From a checkpoint of a small transformer trained on Wikipedia.
Training: a variant of SOAP for these matrices, 123M tokens.
Each number is 128 + 24 x the weight over its row's rms, rounded and kept within 0 to 255. Layers, rows and columns count from 0. Numbers have three digits each. The size before them is the row's rms in percent of the matrix's.

# layer 2 MLP up, 384x96, rms 0.191, rows 55-103, columns 0-95
086:127070139126119113123079129113145127140185134112171124116089082135143126103133120155111126117089132166139170150134146131142102121114148159124115101102140130151139123145123127151124106085123106129116109132156098165137129184087072141125178129115105121130134140135174145085113173119095130131
087:134159123162149122118161130070112140136098112108128135171082170158118143153141095114119153087143148134110098176113157131129111074143110125127128138137102154112124124098135126117164099149160105162119147130137083108151144099089142126136127110113123154135127100136072140092113099178120154139
109:114102123117122136129105124109155045135124099121123107144128124107110105124122170152126128097097142106155109134097146157128110104144176095100109118114102101133060116122165135109054130146108129149111141133122100119136158090112149133099128100127149136126127142156138127142064116134124101095
105:111115183111080129144118138166117144134161122152148115144130118150142150157156112130141121076157085080133117146143167052155129168155082147134143176129110082115104113132102122116131090125122111117120154134137141109169142125127126138132135107151140121148080147149136133151149156162120132133
088:126068114111060172166155100099123109146138111125143119105087104120120132116188144114133148118127136087132126128165129110120129108136149136143118072106122146142140106086137147098095126136161171110143150138114083112082130130085128130131146103142134126130119136163124170119148117122124090159
099:117095156137121145178119163152113107110131102104145106134135059115142153143136149184126104144117110120154156132108114094131102077101150122106171121146164151122134116148146124165119101121119138121155132111153174121113118127111110146133116127104149135112138212121126142156117121156084157145
119:123136156169121143116104177119146176148125100087146149120118146147110112092139160125117164093124134099164148136142172140087163119108119139138185095088112116154168137149178130120132151118117108115142120077155145121154102107132118125129137083100137138084106158122117112108147152139127144111
082:133173145175074157144126125122143130140109133154113171176122104148110110112119117141136130103125154113128115107111165067073134061106136130143142132160103120136164109112088128126112143111162111137146137112121112135145130101086136124089133115127181147122120166131140166138123161140095141146
122:119085087152152131109139099083134153111132135122118117140123138117079158097133151106119185124144091141089131128114095170111099133114111141140164090157139075126103155159108142109137111113112125089089119122121087105137123160148182131103086123111113106130108108131124150171138136134136151158
085:126120129120131112148140142102074137145097116138098111123105094094171132188086122141128134119097115142141136111131124157087152108100128159124134096105118165130181102142177129142130131123151089123121140117084115150144108107105168100163124129114109184136157178141145128136088133095122143119
097:172166125099085144128082106102130105136117148081116100124082113113156154124140131134125130103108115149144111172145149100081081130135131142117102139110145099118103116153116100165095135113101148111129155108140155128149175131145140113104148150106160135177154127154133163121117171111109095102
092:116176083113116113110117094168143126119132122110122153148147217122124114142119101126120124085133098166132130082128136133136124122093127163148133139126167129127120104129120145136166142108121111171140135132179138127130106101116105084112098083154139126145128150135118113101116156142195122097
080:162174111114108118142103104097159121167145142129108167119118120137175159120127145141142109113126136113130126169155127150165156099103133118133108143120107152149120127134123129102102099143163147120160091087097134133103121153194112132153146147136130124095151164130141104149074097118127057119
103:143108122142105134112176097113138139152112143176115171168115103093143130116152151128087104116130129091137119116141157113182123179160138152138122078154151110150143103150131116112121151131102112126111115120099150160166154086126098094124136154165099120150127086155108082122145118123128106100
104:142129161103124109139097132164155182139111169115116103147132112170097122162143125134122116109113169094124162152127124193131147134107121116124132178139088147162153111083131100138108072164114118109149139114134140087157137118147172158103124134121089109099106141106115124131124153118098116128
112:143092119114099117166147146069105145133111067144151133100129168133115142138167149127123124127081150138160154167143106158140130125141102154171152100150097138139136126119101191147121117148165125153089129131123138138110127164123124151107146093153120084143111090096111134137172126136139121115
081:098091141112128126118087108121121138102102098123067130120096183133108104102149109113135119106116160141126108120111113129105177100127118177133154158071104130106131119101160110126116138135128126131124145135092120138140097101185169134143086132156148143141101129107161169175154126138149123120
093:122139103152069170167100123130131134116103097121117132105141119106086118148085152151119143125133134162093133135105116166124131135091134125080155106141135141123085126150155105144131126089128151132157119073110124153107140110137136090179090131103143107079135147099161113110116142103158121167
117:118130103156117108152177162083093107158110125102110138144130161115153117102104151127136121111106158100134143126136144147169047125130113092133116115077134125121140147139160174147117138110125129117137101150170130149152115125125086083067135115113167126125138129115130151133089131107098108120
076:135161135128108119141137147155137116088103118100121132120161126155085126182097101118115115143179153137146070094120138130167102111118115130134089101129137123203136101116073094107083142150103153125162129134121130141094092108157133147147149124146134127139139106136106097104108130127115153150
106:149108093166117081116116082106157091139102128127101156112150110074119136116136138097163143140140148151128124161123125112136109162131114144128125106084108104143117152141135159144136107087152144166113116115080111117111096147113065154125129140148145112154148101180120168119153124159092127138
095:103160110167112122084115102144126126112126151117127109132116097140135131163135140150139154137099108158106108136133181172149122086115138180124123123137123143141096126108135116147106137069143095148147124113140075123141125115135118114123118156176127167140145212116091101117112152090151122120
090:104095132121095127118113091110114121131092119080152082141081128100135140139099127131145140127106129115114138130170155142119139127091163160126104125094075122120132113109138139170158177075168132147161125143103100103148089139132127135087132140148138189157127094121147144101157130140124114124
082:130151122134130131144100115126140092139099166097110128147095099146101131111131153084123078134148141156123106155130132118130133157115132125154106134081126117131116094130113081137098131126119147097149103149104112167129097086153157155081182104108146117169152097110102139111115162139134178081
109:167089142084115116110158147123127129130125128181153110163142084147126128137100146176108090144122138108169133141164140106088139122122136136127150148166126114159151115153133134149165136144114141152143113101124148154116141134103157120126113117173114168144144152130107114178046127115134118097
116:179141097127170115139111146129105153151135140092146132119108107161120126130119128071172134150157132133117128171147142126130130102137091159114170135135138154143114175141131141146118095145114157133135112099126175140122084132106073107050147129107145099147105113147123129107135096140122151159
105:209116120153168109116156157109118134133134107101131114137138148146131147073147162119129102091140131178137129147105137113133109104123095125125168082103123151119159128157110168110166107086110107160129141137115144144126131166112137087122073127104161099122148145134116140123102097132161120132
106:173099126114162160157124094103155133127106140126083096147085123114138144141184084127115128117146145148135116111133124122122127130132092090068121129123138111094118141171124119108161128150155132166180136086114139167127153122144143175120110139177108112099137110151109102134105147153131106109
091:142128166138089131118086106118158103117130132106139094177174130108158125146080110124129179145107167159113128148143168119156107150106129122132149101116126107104134115115135132110130165151145125100123149170137153158113133130092111117105137116132151165128196144140135083125164099168097141117
100:128092133139112121148061116105138081101146102190142106099123129098103080104096124123120102116143120185097175152140127131144112104098107123136105121140130138109172143155162110137125145158149106131084117135130145147114117125096168094120108111133103147121155130132142131111132097118171092141
101:154115161111109153134097119081126114140109099098106107150126129131137152107167144104150124117118114156161076134134109116100118069133180119174151129131120156118169088145121154122076129104163140125109118114141110119127144120124136137121116130163132161129166131149133173128166084182131120097
103:125113090117112090168127144074161134151115113088145135115099132134131098116168137144158112093082098076159125103133144128147145137090118116144134149144107081135132153174096113093099128122122148120145106117125128125161131147124130192137102127139129126112127135167154105135194102133127154115
104:123107096166099140150142105124138115147134124133134182119102171128164138165110118128118110174099121116114101153091096096100121153101137137134098184145121131142133117124145135073146109130106140127112141126159129103164122156134134135133135124130110070137161112108108099090165058112111110148
115:122143122117140148159122126106099122131131115128118162145109107158154108105134135118139117123135126165168110102129136129128151136088115150086071076123123128124091117128112107121147147097115162120156085114165103158102178114140100156125132160143152147111164187179106148146104150133091158163
095:102116118146140152148108080156124100144124137163105161136152124157096150135150168115145163086159155110138111125106097149126103104146165127131102141133118105121097176094134061104131139115114167116123163110116105116111145103152145124153138139133150108143148158165143107074154097143143163151
105:167166098105168144128152149119132134123103153126108152165135158115103104079122106132074100138114125127148126114138115084140137140140098133122105133144147142107142089120117139149144131101139155164134144129105125103153116136176070105150109185117121111161079124098139150081107100144104099117
102:168117135179132169138178127132064135160136125141112101104184152159096119095126166128135183110118140127120088121108137145161148150119116158107108126126152115121119127114143129146104120112144151138162082144156139164086139135081132128157149138116175157118105149142132155153119139141140140139
103:118128127085091123117108135147140135110111157107115156065199122113140121125135139140119158150094133129124125159123150119072135141114127092119111126080143128118119107106112147117115164132132137111094114154159087127115138132079200117140107133140126141128135128135192104143119151135164166154
109:113162127139082145144138120093137201122095124142128139109170100161107137146139100164102113142106151157127109122108129088133124113081139139139090119153106123122122144122123127126172133127124122142137088063160132087161124198124137163111119126145113109086129116115157156142142117117136098138
099:130145100154125132094105092112137138112139063121150139103162135136105128107094130084158140138130172102149134150111100174083153109120141130137130142123123098155141143110140119134119127104096145082116108117164110121148098175134098082137095138128063102132094129109169162136107125121115146116
109:155119101099134110124109113089150106107118109093114103140159128125107172110127107174161127137141097121153139152145138128096158095115113153113138121128089117154155183135141109099137081134146135109191109152098154170120106124117130097095134135152118090184113138098150107135111147109121116092
114:131133148119096115185116152164129117154096113102125130154155124098094108105144137140167162147122153108143146149132128118132126092103171134129184132077141135109144182098125142130140124087153154124120118171145109161137073110125146113171128181125103120121138115150136115113157127096130165147
115:141096164137109145130081122139137126136082157105143148110089186143127110133112157113092135098146141153116118096116157119088142114114161101153135128072144089100106143141206136136138127137125118164130152097095131131145135096167141100145106094109153105112140136107122122134119153125111122170
094:132104109109100112142090127148136135152094112132125145129121182129094136142084104156130130117112134097126154143122114085137129120139124099175182120095138128145132098182133112130150115100189163151126129154151145156110103136093150169119135080159168126096145158146120147119129137083122116104
081:161122163106073143140112123151115139108116154118090101098123113139090105125122155116174100113143168117105131109092125149111146128131136108127117123142150137115109094083108111101082093142138144054084152150125141085136121106134087157135138136128133098169147116123142146135126067115129126140
108:116128178116091102106147145121130143158153131085142145110095141138155114144128127110146178100129106111132142160136174156083091155139098131139133109091155119158175127117165157116162167145070135133152128113143144144141155105122157108088164148162165101143108115142145148123142148116109134122
100:125126150103164105124154119128109088118151177137168137143159102147138092146103101150128116110149149090150102140142140169128163115094162144155105122121116117138074150162116093117149115145161097162106174148132083169135135099113126154140139121098150164133127098123091139137124161155114157143
111:083100112152121124105102104154130163112153145118104104099121134101102162098120127133114172155143078101127170147156136113117145142055144086151093133117127086102142156116184130140136145099108131146146103144115134075094112130144142136125095126116130131119118149126134094139092117112152129090
087:130156124127107117178133109151148119181088163140139138107101149106109082140105097096079121154149126133116134123146138098149114168128100147127116134109141090110114105110128114142117125147134128073171149148118080172143133104103145178133152108117139119124166150089091143115171127137143124102
# layer 2 MLP down (transposed), 384x96, rms 0.166, rows 55-102, columns 0-95
099:133136160119160134095134143105163099157125179144150141127126107141144163100110147133118088130105134073165150132150147158107134099129122125156123094135110108163101095126106131147167139110129156145093178103127161093155148176145084092109099122141155100134144131130146147165101132105110147111
089:148147140129127095133098174123124150127144133142130113116072121129138175148127111169129080068140120113145134139098110083160099160109143148115173124146134132115147145141164128113127116100070147121123102137116145090097133098131146146124159103115131138098113135101136171123131164107087078104
109:178127107130127132146122138115126112135123141124115113182138098150127121109137099144119134080110154119171159122104178133163177113138118120146127076096137096127140090168158131130129132107120099091110116127162108099109127146112118126095110158116136086112093138122091073157116158131108181122
106:099077182113112105152096104133136112151151125131136117115131156134129135148149152127134121147163116123156116128157159073116126154107077143131124126164146082146120129150102156124095123128142113091095116144137141099129112103160118116140116106106138171147065131133141087167099170094161143124
094:129123163119137092140151133136112089143129119126107092076123129095105126110138084126168137120139117134130134122121157094165134137178102128117148148151127158136150123124157135120113130147139162102154145150095091136106107128103074108105160128105122181155137105126114074158118071098110123079
103:146109112135159088163149118151123091126131144127148175127134155124150115129102186108146152134116167120136099142156140137133150159100167169123147095095128132157125079122130162101085119139160129086132137137140111127114134119104095094133138118178107079114133099107164142118084139107114109097
115:130136145101107088129150127106131112113127134121129143155136145119123124108101104090107135147115107126106114138142144165110096081159119090127139180128140193138060110117118139124147119159076135147151133156139121170090161144125134143148109152099129172124151131110070141124156106148104124168
097:113174130147109105119147141130157146134121155155121132194129081141131155130145100126116116084147154135119117131096112118104118117141109118095172081151130109077130106130071109125125084164169119167148125133125124160125130113093131144091133133114176123130142099107096128134160102110095152155
119:105124108108121120171105136146168135114147157086133110152135184111113150125152174142160183170131118085113098154118117133132158124127138126116106159136124135132131161148110147131089098205118121136132151153147138152133104112079161116120156130160122114141090126123126154145110133090134161106
092:135083153132163110105118103112101060134115130128109157140121148127095091134152138154131081140161152118131139148114135153168139093133171101131096135142125107133139127128116139130088147118116153143164138113138085076108171109114117144122112190135125141077132138122188149138094123132117120134
104:140151136127103124124172132115156111141078137111090138123120125096114118106106159132116118145131106144114107155110143110134091142131108124103080145156124115133137112097102078173072144136188113097155091156081133147127136162111173095125121163135130118158106133111129167140135087103135102115
104:143164132126085143113143106126117131124147158092100159135168142080163112116144131112106104092142112138090154105145110179115159147090145146110119138154179150102122100157132115130151111115171131184152127134135127139106121114094126089099125115091162106158112157160166124160150127112119119149
090:152125127116107073125128210136113127113114126096149117135134126130131130169119104130139150135115127149158148185170141144115121122136106093085162162133165090151102135136122120139130116146111155155160111151130145083171129137085097129152104152124100119106095097140155175139156132138137136110
096:124118106151129121132146133168146097128105127089134087146103118093162087129182122188172162091100140148168111150095118161099150160134160147101161137111121101097108091129091174132117154134118143133155111110128142128106149104121158133136138097154116122115147108105142148172125111124109134144
108:140166130105067075088086151165110122113099137148187117101102109131156131135123134113126161146127137122116153126147123114116146136117146165171159132119125127128139145089126122137162094114165118174116150142171144108139126076105138143101101097090087109137120142131125148137139140109133176115
105:113118147110129115118138147143089152126107145111118117150100124124152135187143128171131091129133149088121076140171083144130140147153142157149102128125134123093144110153123131173121113121128126091114101167102109101071126116167081082146124073136120107136109145137157140148165130103130155130
083:092157138135122177126121133154121132094144129161155138128133133155147143111088129162132119151136179099120158141149159157086099133126136111102101185162163158155143116174087102109148138159137155113123131120109125104098138137091096151151116093121148101123121146097148129166123077132110143100
100:104181142135147101157092111151123121129126099070119123113182141142112124178159154106124129154178156102104129144140185150168095171128108129164128106145081135137108093118117105150089126104119129158163130119101146139093153114149133135149122113116156117109134130147128161140134152112133145131
115:164112108163131149116137131137130120162093117141163121138131122110123122108129122090111117140142128120133111126104186135190136133151101209126147102060109184146133149091113119102139152154126149168126090152139129154162154119139139139093132133180130131116108137114119132101099103115131115128
082:155122120161146081130100102103061152122125189121121145134133162122100136100121141148132156132103108122132119143087101137139130147148110143115130134134096092143166066125126151121143156128088135153146075151109121149106164102130081118118155146158134076163132131139132113137121108091141127147
090:107093146125162124132155148129179163143150153128138141119144116140121121096140111085123132160115131115133125122155113133120078074166131138127103141069136121104120166124152157138147118139164141158116145116158181116114108100100134172163084122107133122107146109098068142112123134145137103173
097:114144133131149095125119096135148113087147158150168140127119150117116100162109155126084135134092129118122157110115098090094177139149159137180106154114172129140148139144151156144118132113168153083147123119120134137112087131162069143179108137131142126136103126102141098132143112168101112155
095:156160148141097132160133147164106146145143155188091133129103175131102162118135145122138121122109084127138114154127136143091131090140102132123124131163154120130134126093064119137114082129130120112134144113140095134142160095142088138120135124129153196132145153138093130181124132109169152116
086:124170123110133101100143140121141113156103153170111120124055120135105112114139136112120096109134122140094132085133108144103110185113130170152155171133100174156173109127157090138105089120149140103107137160136152122156099126145155137145151096145117115149104147114148136105102146125143131083
093:155156131128154136113125165196091134110100146122124107092140132137166090150128096167143099088113110114149132118127144110127114118166126134143146188131147105158120111152143111157172081105094152111119168112156111112165104111105148147119140166104123143132143127127145124101169136125126166100
109:139104096110143128089108125113099131159110129146103134087087094137122113121089124099129142156156139127148136095131141138166108088135102116152144094091166180129113177086141109162108139129121136139129141096138113105169141131149109163122117105109106133082106138131106113140142125128207132146
101:108119170106147108108134121152139130126170094135166131146117156141104103108099095152131141155104142171150118117141125162167111093128155178110158119086091083113123171130166110150128124085126124097099129170147099132106073111147146098149147154104133103144117113161144140115135150139132126112
104:121138125147144113145120142156136137100059143122108152077134116118133152098111128121171155108135136105139125109144147108137148140105146110146088160098138123156156126108118118144123092110109094121136085115108075140138120142100110137145134076139142136147124082164123165136165102131192165086
094:089122126154137123093097096118129104114124137168124111173131086104094143134120150152145157110144097160093125172154109128138119141121156159127115087108166153135142144124135127069135114175137159114156128123113088092141120115087139147144111140108181139131152130109112129164103131101113170088
102:107114109155172115089081133149142151155117125158103168136178140117105152138114137101137081141143092101151162120143109168100134116108104117122151158127173136128101131152156046097118085138121123154166141133104095111107149127148135116161140117150136118117116110101151110134120130108141100137
107:145133124135147154142141116117162136116144116128084078175137089132154107112169164132113131174123127145139082139140092160143168134094100115152128111122111141131148097129107143141154118137151168142130152082098120146087149141082130089111083155145161174129113136120148165153113133149114129153
100:139148119147135129122158119122134109124127123113094179100101140134178098114128137115142058127100097151125104124107131132097106137100144131110108142169119182126103143115134119085152135160136152121136072103122121110121162128131167174105133128119094164120136164142095125158164127130175085139
102:122114146157113156165142118131134169142130132168142118138130098107145126124112118114124131136168126120153198129140155098170123151120129096119117092104125139125166114197125114127105088102137041108103104140115122125165117142156112102119107074147101141138115151159140107134134123132138152111
106:123092099124136106165129132101166167119108181091118101110117128124117115116124170124131148100130118140140117132094146106121093088123108115098168191133144155116131085150142089113162124130136104136099173157118096104107115126114107127139140117183103134117136094122167106113140125167149094103
097:141131141124153131189142148141206126100118128110135152139096130129165146093060131113152121093148134108142111106115148108121131130128115130122149132143108143135100135184150117119112128118109082107139139125122113109091133141122136103139132118114062125087134158151122122095161120079075120119
109:142092181161131125127080102155116162116110148128142115137131143104138144138098102185173158162123131179105125117117134156154128120145168125110177095165053138111129121147148132139116115115127095125130101125130136134128088099128066124139146137135149105146140156129112131144100146155112134148
100:113114134120141154109184143100119137162110150117122138108152165133095161120058146134156135171132138122109129120111116117131182122133089139149093197152164112109123114098145131140130123113145142124161109164112083119135157102084136164125131150105159110116127134147126153128097098104163137109
100:133070139149128093142118116141130122146134124077165172078127140104169146103158128081117127094119115115152175174125119118136120130156109107159116090136158128137126129143151109156118142122124103123067106156125089129156079127164165086119126117134114110137111124106128130087140120148110125156
097:129134144095165134146108180127158161113156143126130152135117187117116133113114156123122114110128128148133140164142167150114164134172138120080087143106165153152138119153096180101118104084169102141124171150154063131131135115142128122141145103130084132148117122157141123139107163118132129126
095:157159107134184119103100068142112124124172110134150142124134113132157145139112132103121110156124139107169138101098129102125115150095111128127184102145082138128121133064138120122108118100139089116163108091113138100173120137099166079137147133135085127111132153113127155148139109113138100133
108:136114149149166170113106121106128140112123162126124145107166145147119138140100140125195149147115082151097085113134139106188121148105109138119135146130130115082157137097095122101103145160106163154171138120120108113170141099122122120138125151135135119149123148127149153163129143115178183100
104:125104123167103138119104156116122130118143142114129126062148138102124147122085132180142146126152140133150105147114102087137123090113151147171143091183127149122153148105142119172145111157139147170127120153157123165137130094108100150153138146181097083138140140132138171138151143112107151142
101:138093110123113146116080158102079084111121088124144141086126132127150142136125115085131099141142173088102123101081136110144152114129122132114111144123172147133102130138153064124118156140141079143123145135088148139132151159148164129104153087132144094141146112129152121128126098143173097118
093:113121129123152127097109122088135091099188106100089117130126098089133166125132194059135155123123143121155121112166112143091149159141122133116144162123133122092125105164106129109126116190147118134085081120119135162149135164121136139123141145099131101113138114150145145111124140115105108118
085:134165098140145084160093149086110148126094144174116147116086135105138138191110192108146140099140137156128147125097112124110141088116105171160145134100147121108133089126136134091119138137125100082189104098118140125116112126120110089133125125129113114127104118108144164115139113104129134142
098:147117096112127175094131081105120140157128150085134140170120134141086125147145119110133111105146087122100088127107159177153174136134138152097099164102174131117156100157094144127148133129139154090168139158142109106139100122148161089109133118110166140111151115141111130147107145136096111130
092:100143126117085130100139148107068155131081134130085158147117109114113157133080117133144143112121104134152147128111153106130099086184194127119142106140169105131134106174127137152151140138126064139154155124158135118124131155145133108095147165127138104134156127096134132095155135128115131132
103:132107105131148125137094165147127119080134093094104103148152132147147123134100102131195178104159137137121117103088154131120169154124134104084136103124107136112121123120147096125137098161149140120142174138138136134090085157153136135074151111152142137127157146144160124109132091147102112089
# layer 2 MLP gate, 384x96, rms 0.193, rows 56-103, columns 0-95
096:129160100151122142103114091100136127129110099114116155160150152160134114128125145118107170143129120159114071156123151132094104056135134135144128109127124168139110131117121153124122112143170149168118166126122092127141159083103138114147131120126137117132146088111075117074159113166140174143
123:111099140140141090136143138105119124140127171154149115108095114122138130166112093146104082136109140148130132160152103131173149179090074140124069140127153137131136130134148113098159154132127111101117122144138148119133132125142100127132152112126114094113187107153070085144143160153113176117
108:133164086149137109165110114075083111143062171089129146109139133146095116135115141108117158157146127103137129136118123133113132120085124140109133122147144088096140155137109064112134123156157151131155140144130150131101095136145098074121144147103130075134103098127133135115123149118159105148
087:114080137139078124144154084103125132126144145079145146110156117116139148099185146117140143125106131099152133098163104085117152110160145134131138114129128145113137100093136142105085116130173142094160140129131082107106150144100106115134112099136088109130145113147102127084159124177130162101
099:159161129124159093086115109090159122129114157134105116119082151129105135123120106067118160117133146138111109122148098172110163181163130146131121128101090126103152154126115108135117171138124098127118123101100102153111128123178163116133143125158127123107103091091128116142099159137176104104
111:112113120092126136126148079098098086128113143138160116147173088101149126119163134144149097168125096121128108143106101117127093125171132128107064156158118127104100115096100150128134111117129127135117121181123092152102159159128136096132135166160101115149135073148100101148120117121098118126
088:125103124130127113093155120146152153122148182114118122111128120103155084135121132139140097154145169176109191150119125102107149170123111143150146170138171138108176162147126134129117149143136125116117117162161157161106114103108106111158109166138136148140138101151119099076117108169105111140
139:137117136112141132186086115166133100102132145126123136129115140157115147133164115153114138149147143111149083091112124108144156097133119114129139162134115170122100132141155078123144113190131156121156155136133172172141111083130110148148114067172148142127114158119139096125167141103124153115
091:105147171117100110154150111113091156143158115117144170090141158168109125119180146124121132145156121134127134153138077133084150101166131125108178133128126151135115146107097145120136097119148132123138147105154105131141142147108150101131078148167118121103077129095152118100154157112079153147
092:144155136153132073137126094120139123101107115098133154105173119140082131135127141116152112128176163095136128090124111135134172086122159096127136146142133118164114114094111135124102109119169166129150092146088146153112126103119119115103097144166075098131135113127096138141185117128150162138
091:090150076076098107129090080174113090110120115151118146121124136127115123085123152135126134130136141164137109089106097112106141108104100116162136149167153102174134129130082124106143156141103130111093129165163111168152112112111134135116156113125164119155119129121113105112105119150176148146
075:118135098142111176120094120123175164125121107165126150112115139087157112130116166152098134123112119126146071132126167106158141131152153135113117127136104156140130113169135156145130107164109120134117120094106101152098136152132092096145129151115150068125155098143147090123081172148147096099
108:129128180112120126150096104086118159128131134144108116123146101106096112113150170151073092163160125117117180115140142122155152123132174105137115121144123148156140149154128069103113115139131138103106146097109125079124148137143099145145090127125094141119126123104094073139133108088090118134
100:148116123131120158124126130153161173143132111131109142115213110144100130183164130131114109149130136112120121076092122127151120110126151089152141129153152153109144116103159127124092081143108154124111105093113144129140114173128107152180129159190103095152145115130143124102131138123112141117
113:126136160154163144078132096152138102092131123108132135167122077123121126140110106137106095148115110148087132086135146104134127084126165104100109116154160124131159128139118102140110102164101146101142101123134140122136142109111119106112081150117095136197166110166107097123119116084110130163
081:120107072094130102140145115092091190133126130145144121112118147090162122127143124141109114098164085154148137122195163155115133141123138087075136125090114143154116131138159124101164165151136124097148124115110121115132125089146176102132129120107136141122099115130121137186153113113122117136
086:151106136129126077118171114093104113123150173122150116127106133162131097128122104110166124121156122108161131101188135113113158091146127096134138164109130106125192058112096155127104142135122115103104122143161123107160088127110119151106172134130135135140118133153091101137140112139098151132
114:136101149099114138165153133097141118139140128131129122123135131120122079125110163132129078158112157118130158164152138137118076098120144115203131084091098151143097134115126123166140156103153159141144138168150098107108070142121096131136150131118131128122138101123173109146115106145094129090
081:144108130144132130127118106122109149151097106119114081086161127118141122119109138148150142126131100101121123139140141097115145161109156105112171115067127090110149138135155171148140158155175127146109148157146136142158148084115159102142103167082174131119126089169133112169121131181133124133
117:125136142097127156139130163136122172124132124121159109136099152190103143130125120137107151127109127104120139113132109152129130103164137096154147150128136163085145126112151148118141177160143139137129167149189133147157171123148202097109124112128104142116104158068125102135115112088152140129
093:126134125088145118134128135072127167147115085148126149160146134130112116144126068133103138163134136125116121117090085138112080160146127099125144160103141128094125100137158156144133134138078126131106122109190174122129119147124094147157159121101160135106113146107103152143138098136148185115
089:168142122153145130122194142118118127125129131151116101119146165142098120094130132136156163070174139127153119119107089154116161128161075094122139159168136147146142115094132110091130114175153141104142136103092166139137143107132142112169131098104131121107122139133116090129134108149178144151
080:105121118157108155080121144148134129165128138088127152095126129109152174158126148127115141136130142105067113139153116120095135126113157126172117099163124118143109153141116123146179165095176126124149162131106133121100125163118088133135116117130064189169127134141144146146158113156122118135
107:144086149088119123127159168115118105127130152181151128154137113144126143135117145175104079160119137132172137121174124110112129108114143126162138138162109109146156108153133130143168133152158136163137112121146115164088154122093131144153101131173130162109127136158110117173062110104131109120
120:103116106086107145150129184137164154124176140124121090121152138133135037129130141170105113130155126127099148097165181131138134164131152127128096129114093121134136133134107131128155139165079136116133131174117120140127120128159103132122111139129111178138132107119161117115111123142089105164
102:097164155102103141158136116131119113133086125162096123088135148111104103158114132089127167164143135079119090157123100129139143154154134149125091155115114112140086151094142084135057145127152163114129126108150111120135151103139098142151165124138125164097106114117139154140153123158144146156
116:160140109095147148141127106122164107116111145111099131133110093123175128121175088147114141138121133133139121119122159114134127129138064107108111167144101084092109125180132104086134107115136131129175121068133126162134154103116129143147120126141148105120111097176131090131091166157152107113
089:129107148121149117140167103152114068078106126145164112152123117135141169105161140111124130119151123106146152146159145104102135103107100132108123142146121121120129168100104137113151097084125158150131150164123096128144078124129134153165148127133169130148115140130137108147159213140143099098
102:111106143097127105143068141140153112114119094139102100093146137120123109128154154121113103108159116168109117133131133151098128141097102162135054158126160140125111122136141118171108082110109126165152152142133134102147152094152159101114096125084117095116116147123189124140130120102140100152
105:142129094130121051133122064134138130093091163173132094106114113145128136123071105138126115139137129141091162115136122136148151163133081105097126173098145114138102150156117130154148116122151159110158139116118132199154136103128131144126168151126110120134135127105153141129111155117131143144
107:177175117129133116155133122126148117132121169142115157142160078111126130177096125141129153143115141108127179150091107139131110158134150124111100143133148093101137161138129127109120207110125115153117152096110126119130167127141119146111106144099138133125147182098090096149124095112144178118
096:124085163100115120129133156122131155160129131100096114107125156128110115087172146115089163114139150130178192116122168151162146104129134120125193102128164136112148093138147127125086105167164128145103111130133094132142107121177130132102107111124114135126088104163149149125119158129124117131
107:133119126151106139092105138158140165145139119119136143113111151104093133166134146109126170132131142090135120139140112135152100095148159110177168167116138113101117142101103135109136089134164108157099161129099107109132081174115117106132151119086081123135117116093178145105148110136121076098
092:145105092124079145120123117122144104155139130118112134123125136131134117155129201157126145079144115134105133161120144167137093121124138134111117145145131116144114171179126101125138141135143132138133144082145093151120145107169160111147168166112166083148140133147143127071117148100130114192
108:123218098123140161154161136134146132105133151105122186157100138118103142117127117132068128098116150107151102097140094131163122153137104106125140164141166146140133099106118121131161137085108146131146137103110119129155135130155128117162128172148092139128084162102138125101122144121128111101
100:110111106091117098142061124150195102085119110103123145153098106094142131166138111115114106144120127107130170151138121120083109105122151090155152156139124149125135154173156127113142143147101127118092182108116124096150124129131114098121109091134082119145130099108134104118134111110100100124
109:128109109155092137126107156162116134127132109078158140095150154126158144108109137088107143121131095130112114142144126099074159145135118094134093140072181091121105132108134125127130114124114125092101089139131102130142126176138137119159095124160082144137130102086124127148111077119136142174
104:165098099089168144141118153109125057084155150160138150145123120178120106126130109085124084146155109136115113123118114144129128104129115106126151149154143131099181093138102114139098091115108135095127124121132139143099128074132109079137129090106163126156127125169118103119124149115147145137
095:146146129117165123110113112153153111092142075128153130111165135149078109125061124113132174119128160116127139144118114144112100128118093168158135113125079104176120177116120109124088124121091170116093074155133168114141144166128133115117108126118125117139134122117170123121108128123122122093
112:141107120114121128133156088102134148089131123104115086113130149081122140138125152152156106133128093114116129157151130130101178111121140129146136127088128137122116177152143101113141083099144130124189119129117146134142072119135134108087163104160134098190081125167093121134147124129136136086
106:134125116133114119164103153148125141126125131095163130127145146148087103094114120125135188151130154118172142154118156092118113094098118132123163146123130120101191189081138167159130155113145161140118129170119137149139094102099123104124129165130133107099133108103171113104158116095122145139
113:131126174099107125103094114134124118108107124111121165103163152125126093136111152136104141135132109141151131109118140124076121079129135101147117134083148113105119124135198146112153080138117119171107142094116125123152122098161132100112111113111201105093123132133158085119145119107104093156
096:146121131144140131086130144100146148125148154114102113128159099121139130113160167079140175123166141153121100116116137128081126140156139170089080159146094098116118109118100117151075133187085139116116125119114099116137136117166086094129133160093102127157115124115150150142116130155136128152
080:117105143087105135110117111154109174107083097136110092088109140108097138103125135113167109102151127105111115099115124144104174131127150125103117114116147156141090109118130148121102066143142156078066142149121143105099135131163100167140144129149098098143134105117122134110121087108142098117
098:109153158126153138132154137124095176132101087148160131125081166068162125135124163140082140095133191156093121112148114094102107134111086123108128155101095133121121159143166110148088141125107114152132137118118113150153133139147127121136140149122170142094084126107154125139102127133145114145
092:130124144115178120115131115132115089112157188130157134128164112154144098153102100151113111126139140083131132141144129167138160103110158133178097130129133117133090155165142110124151127146150110189089173143138108174128137109110131157141165118114157176151148126131097139135127151156111160145
098:099089112148114123101132119142120149129155135148125111120125116128117150093112136151096188130119089122130147153172141121128125142047131093142117151109144086083098164124201126164112142117105138145156130118117117110095145137107125099144111131113151094111131173131127104119105112125159136089
090:137134097092102124164129123153154095109138187090154121119138118139132074157119111137117092140146136129099128104164139104170140134087157140178142147185117140121176125117115129154115125163125112087128147148069120129140120115143126138140087123116105121161117131137077136149151091131109123144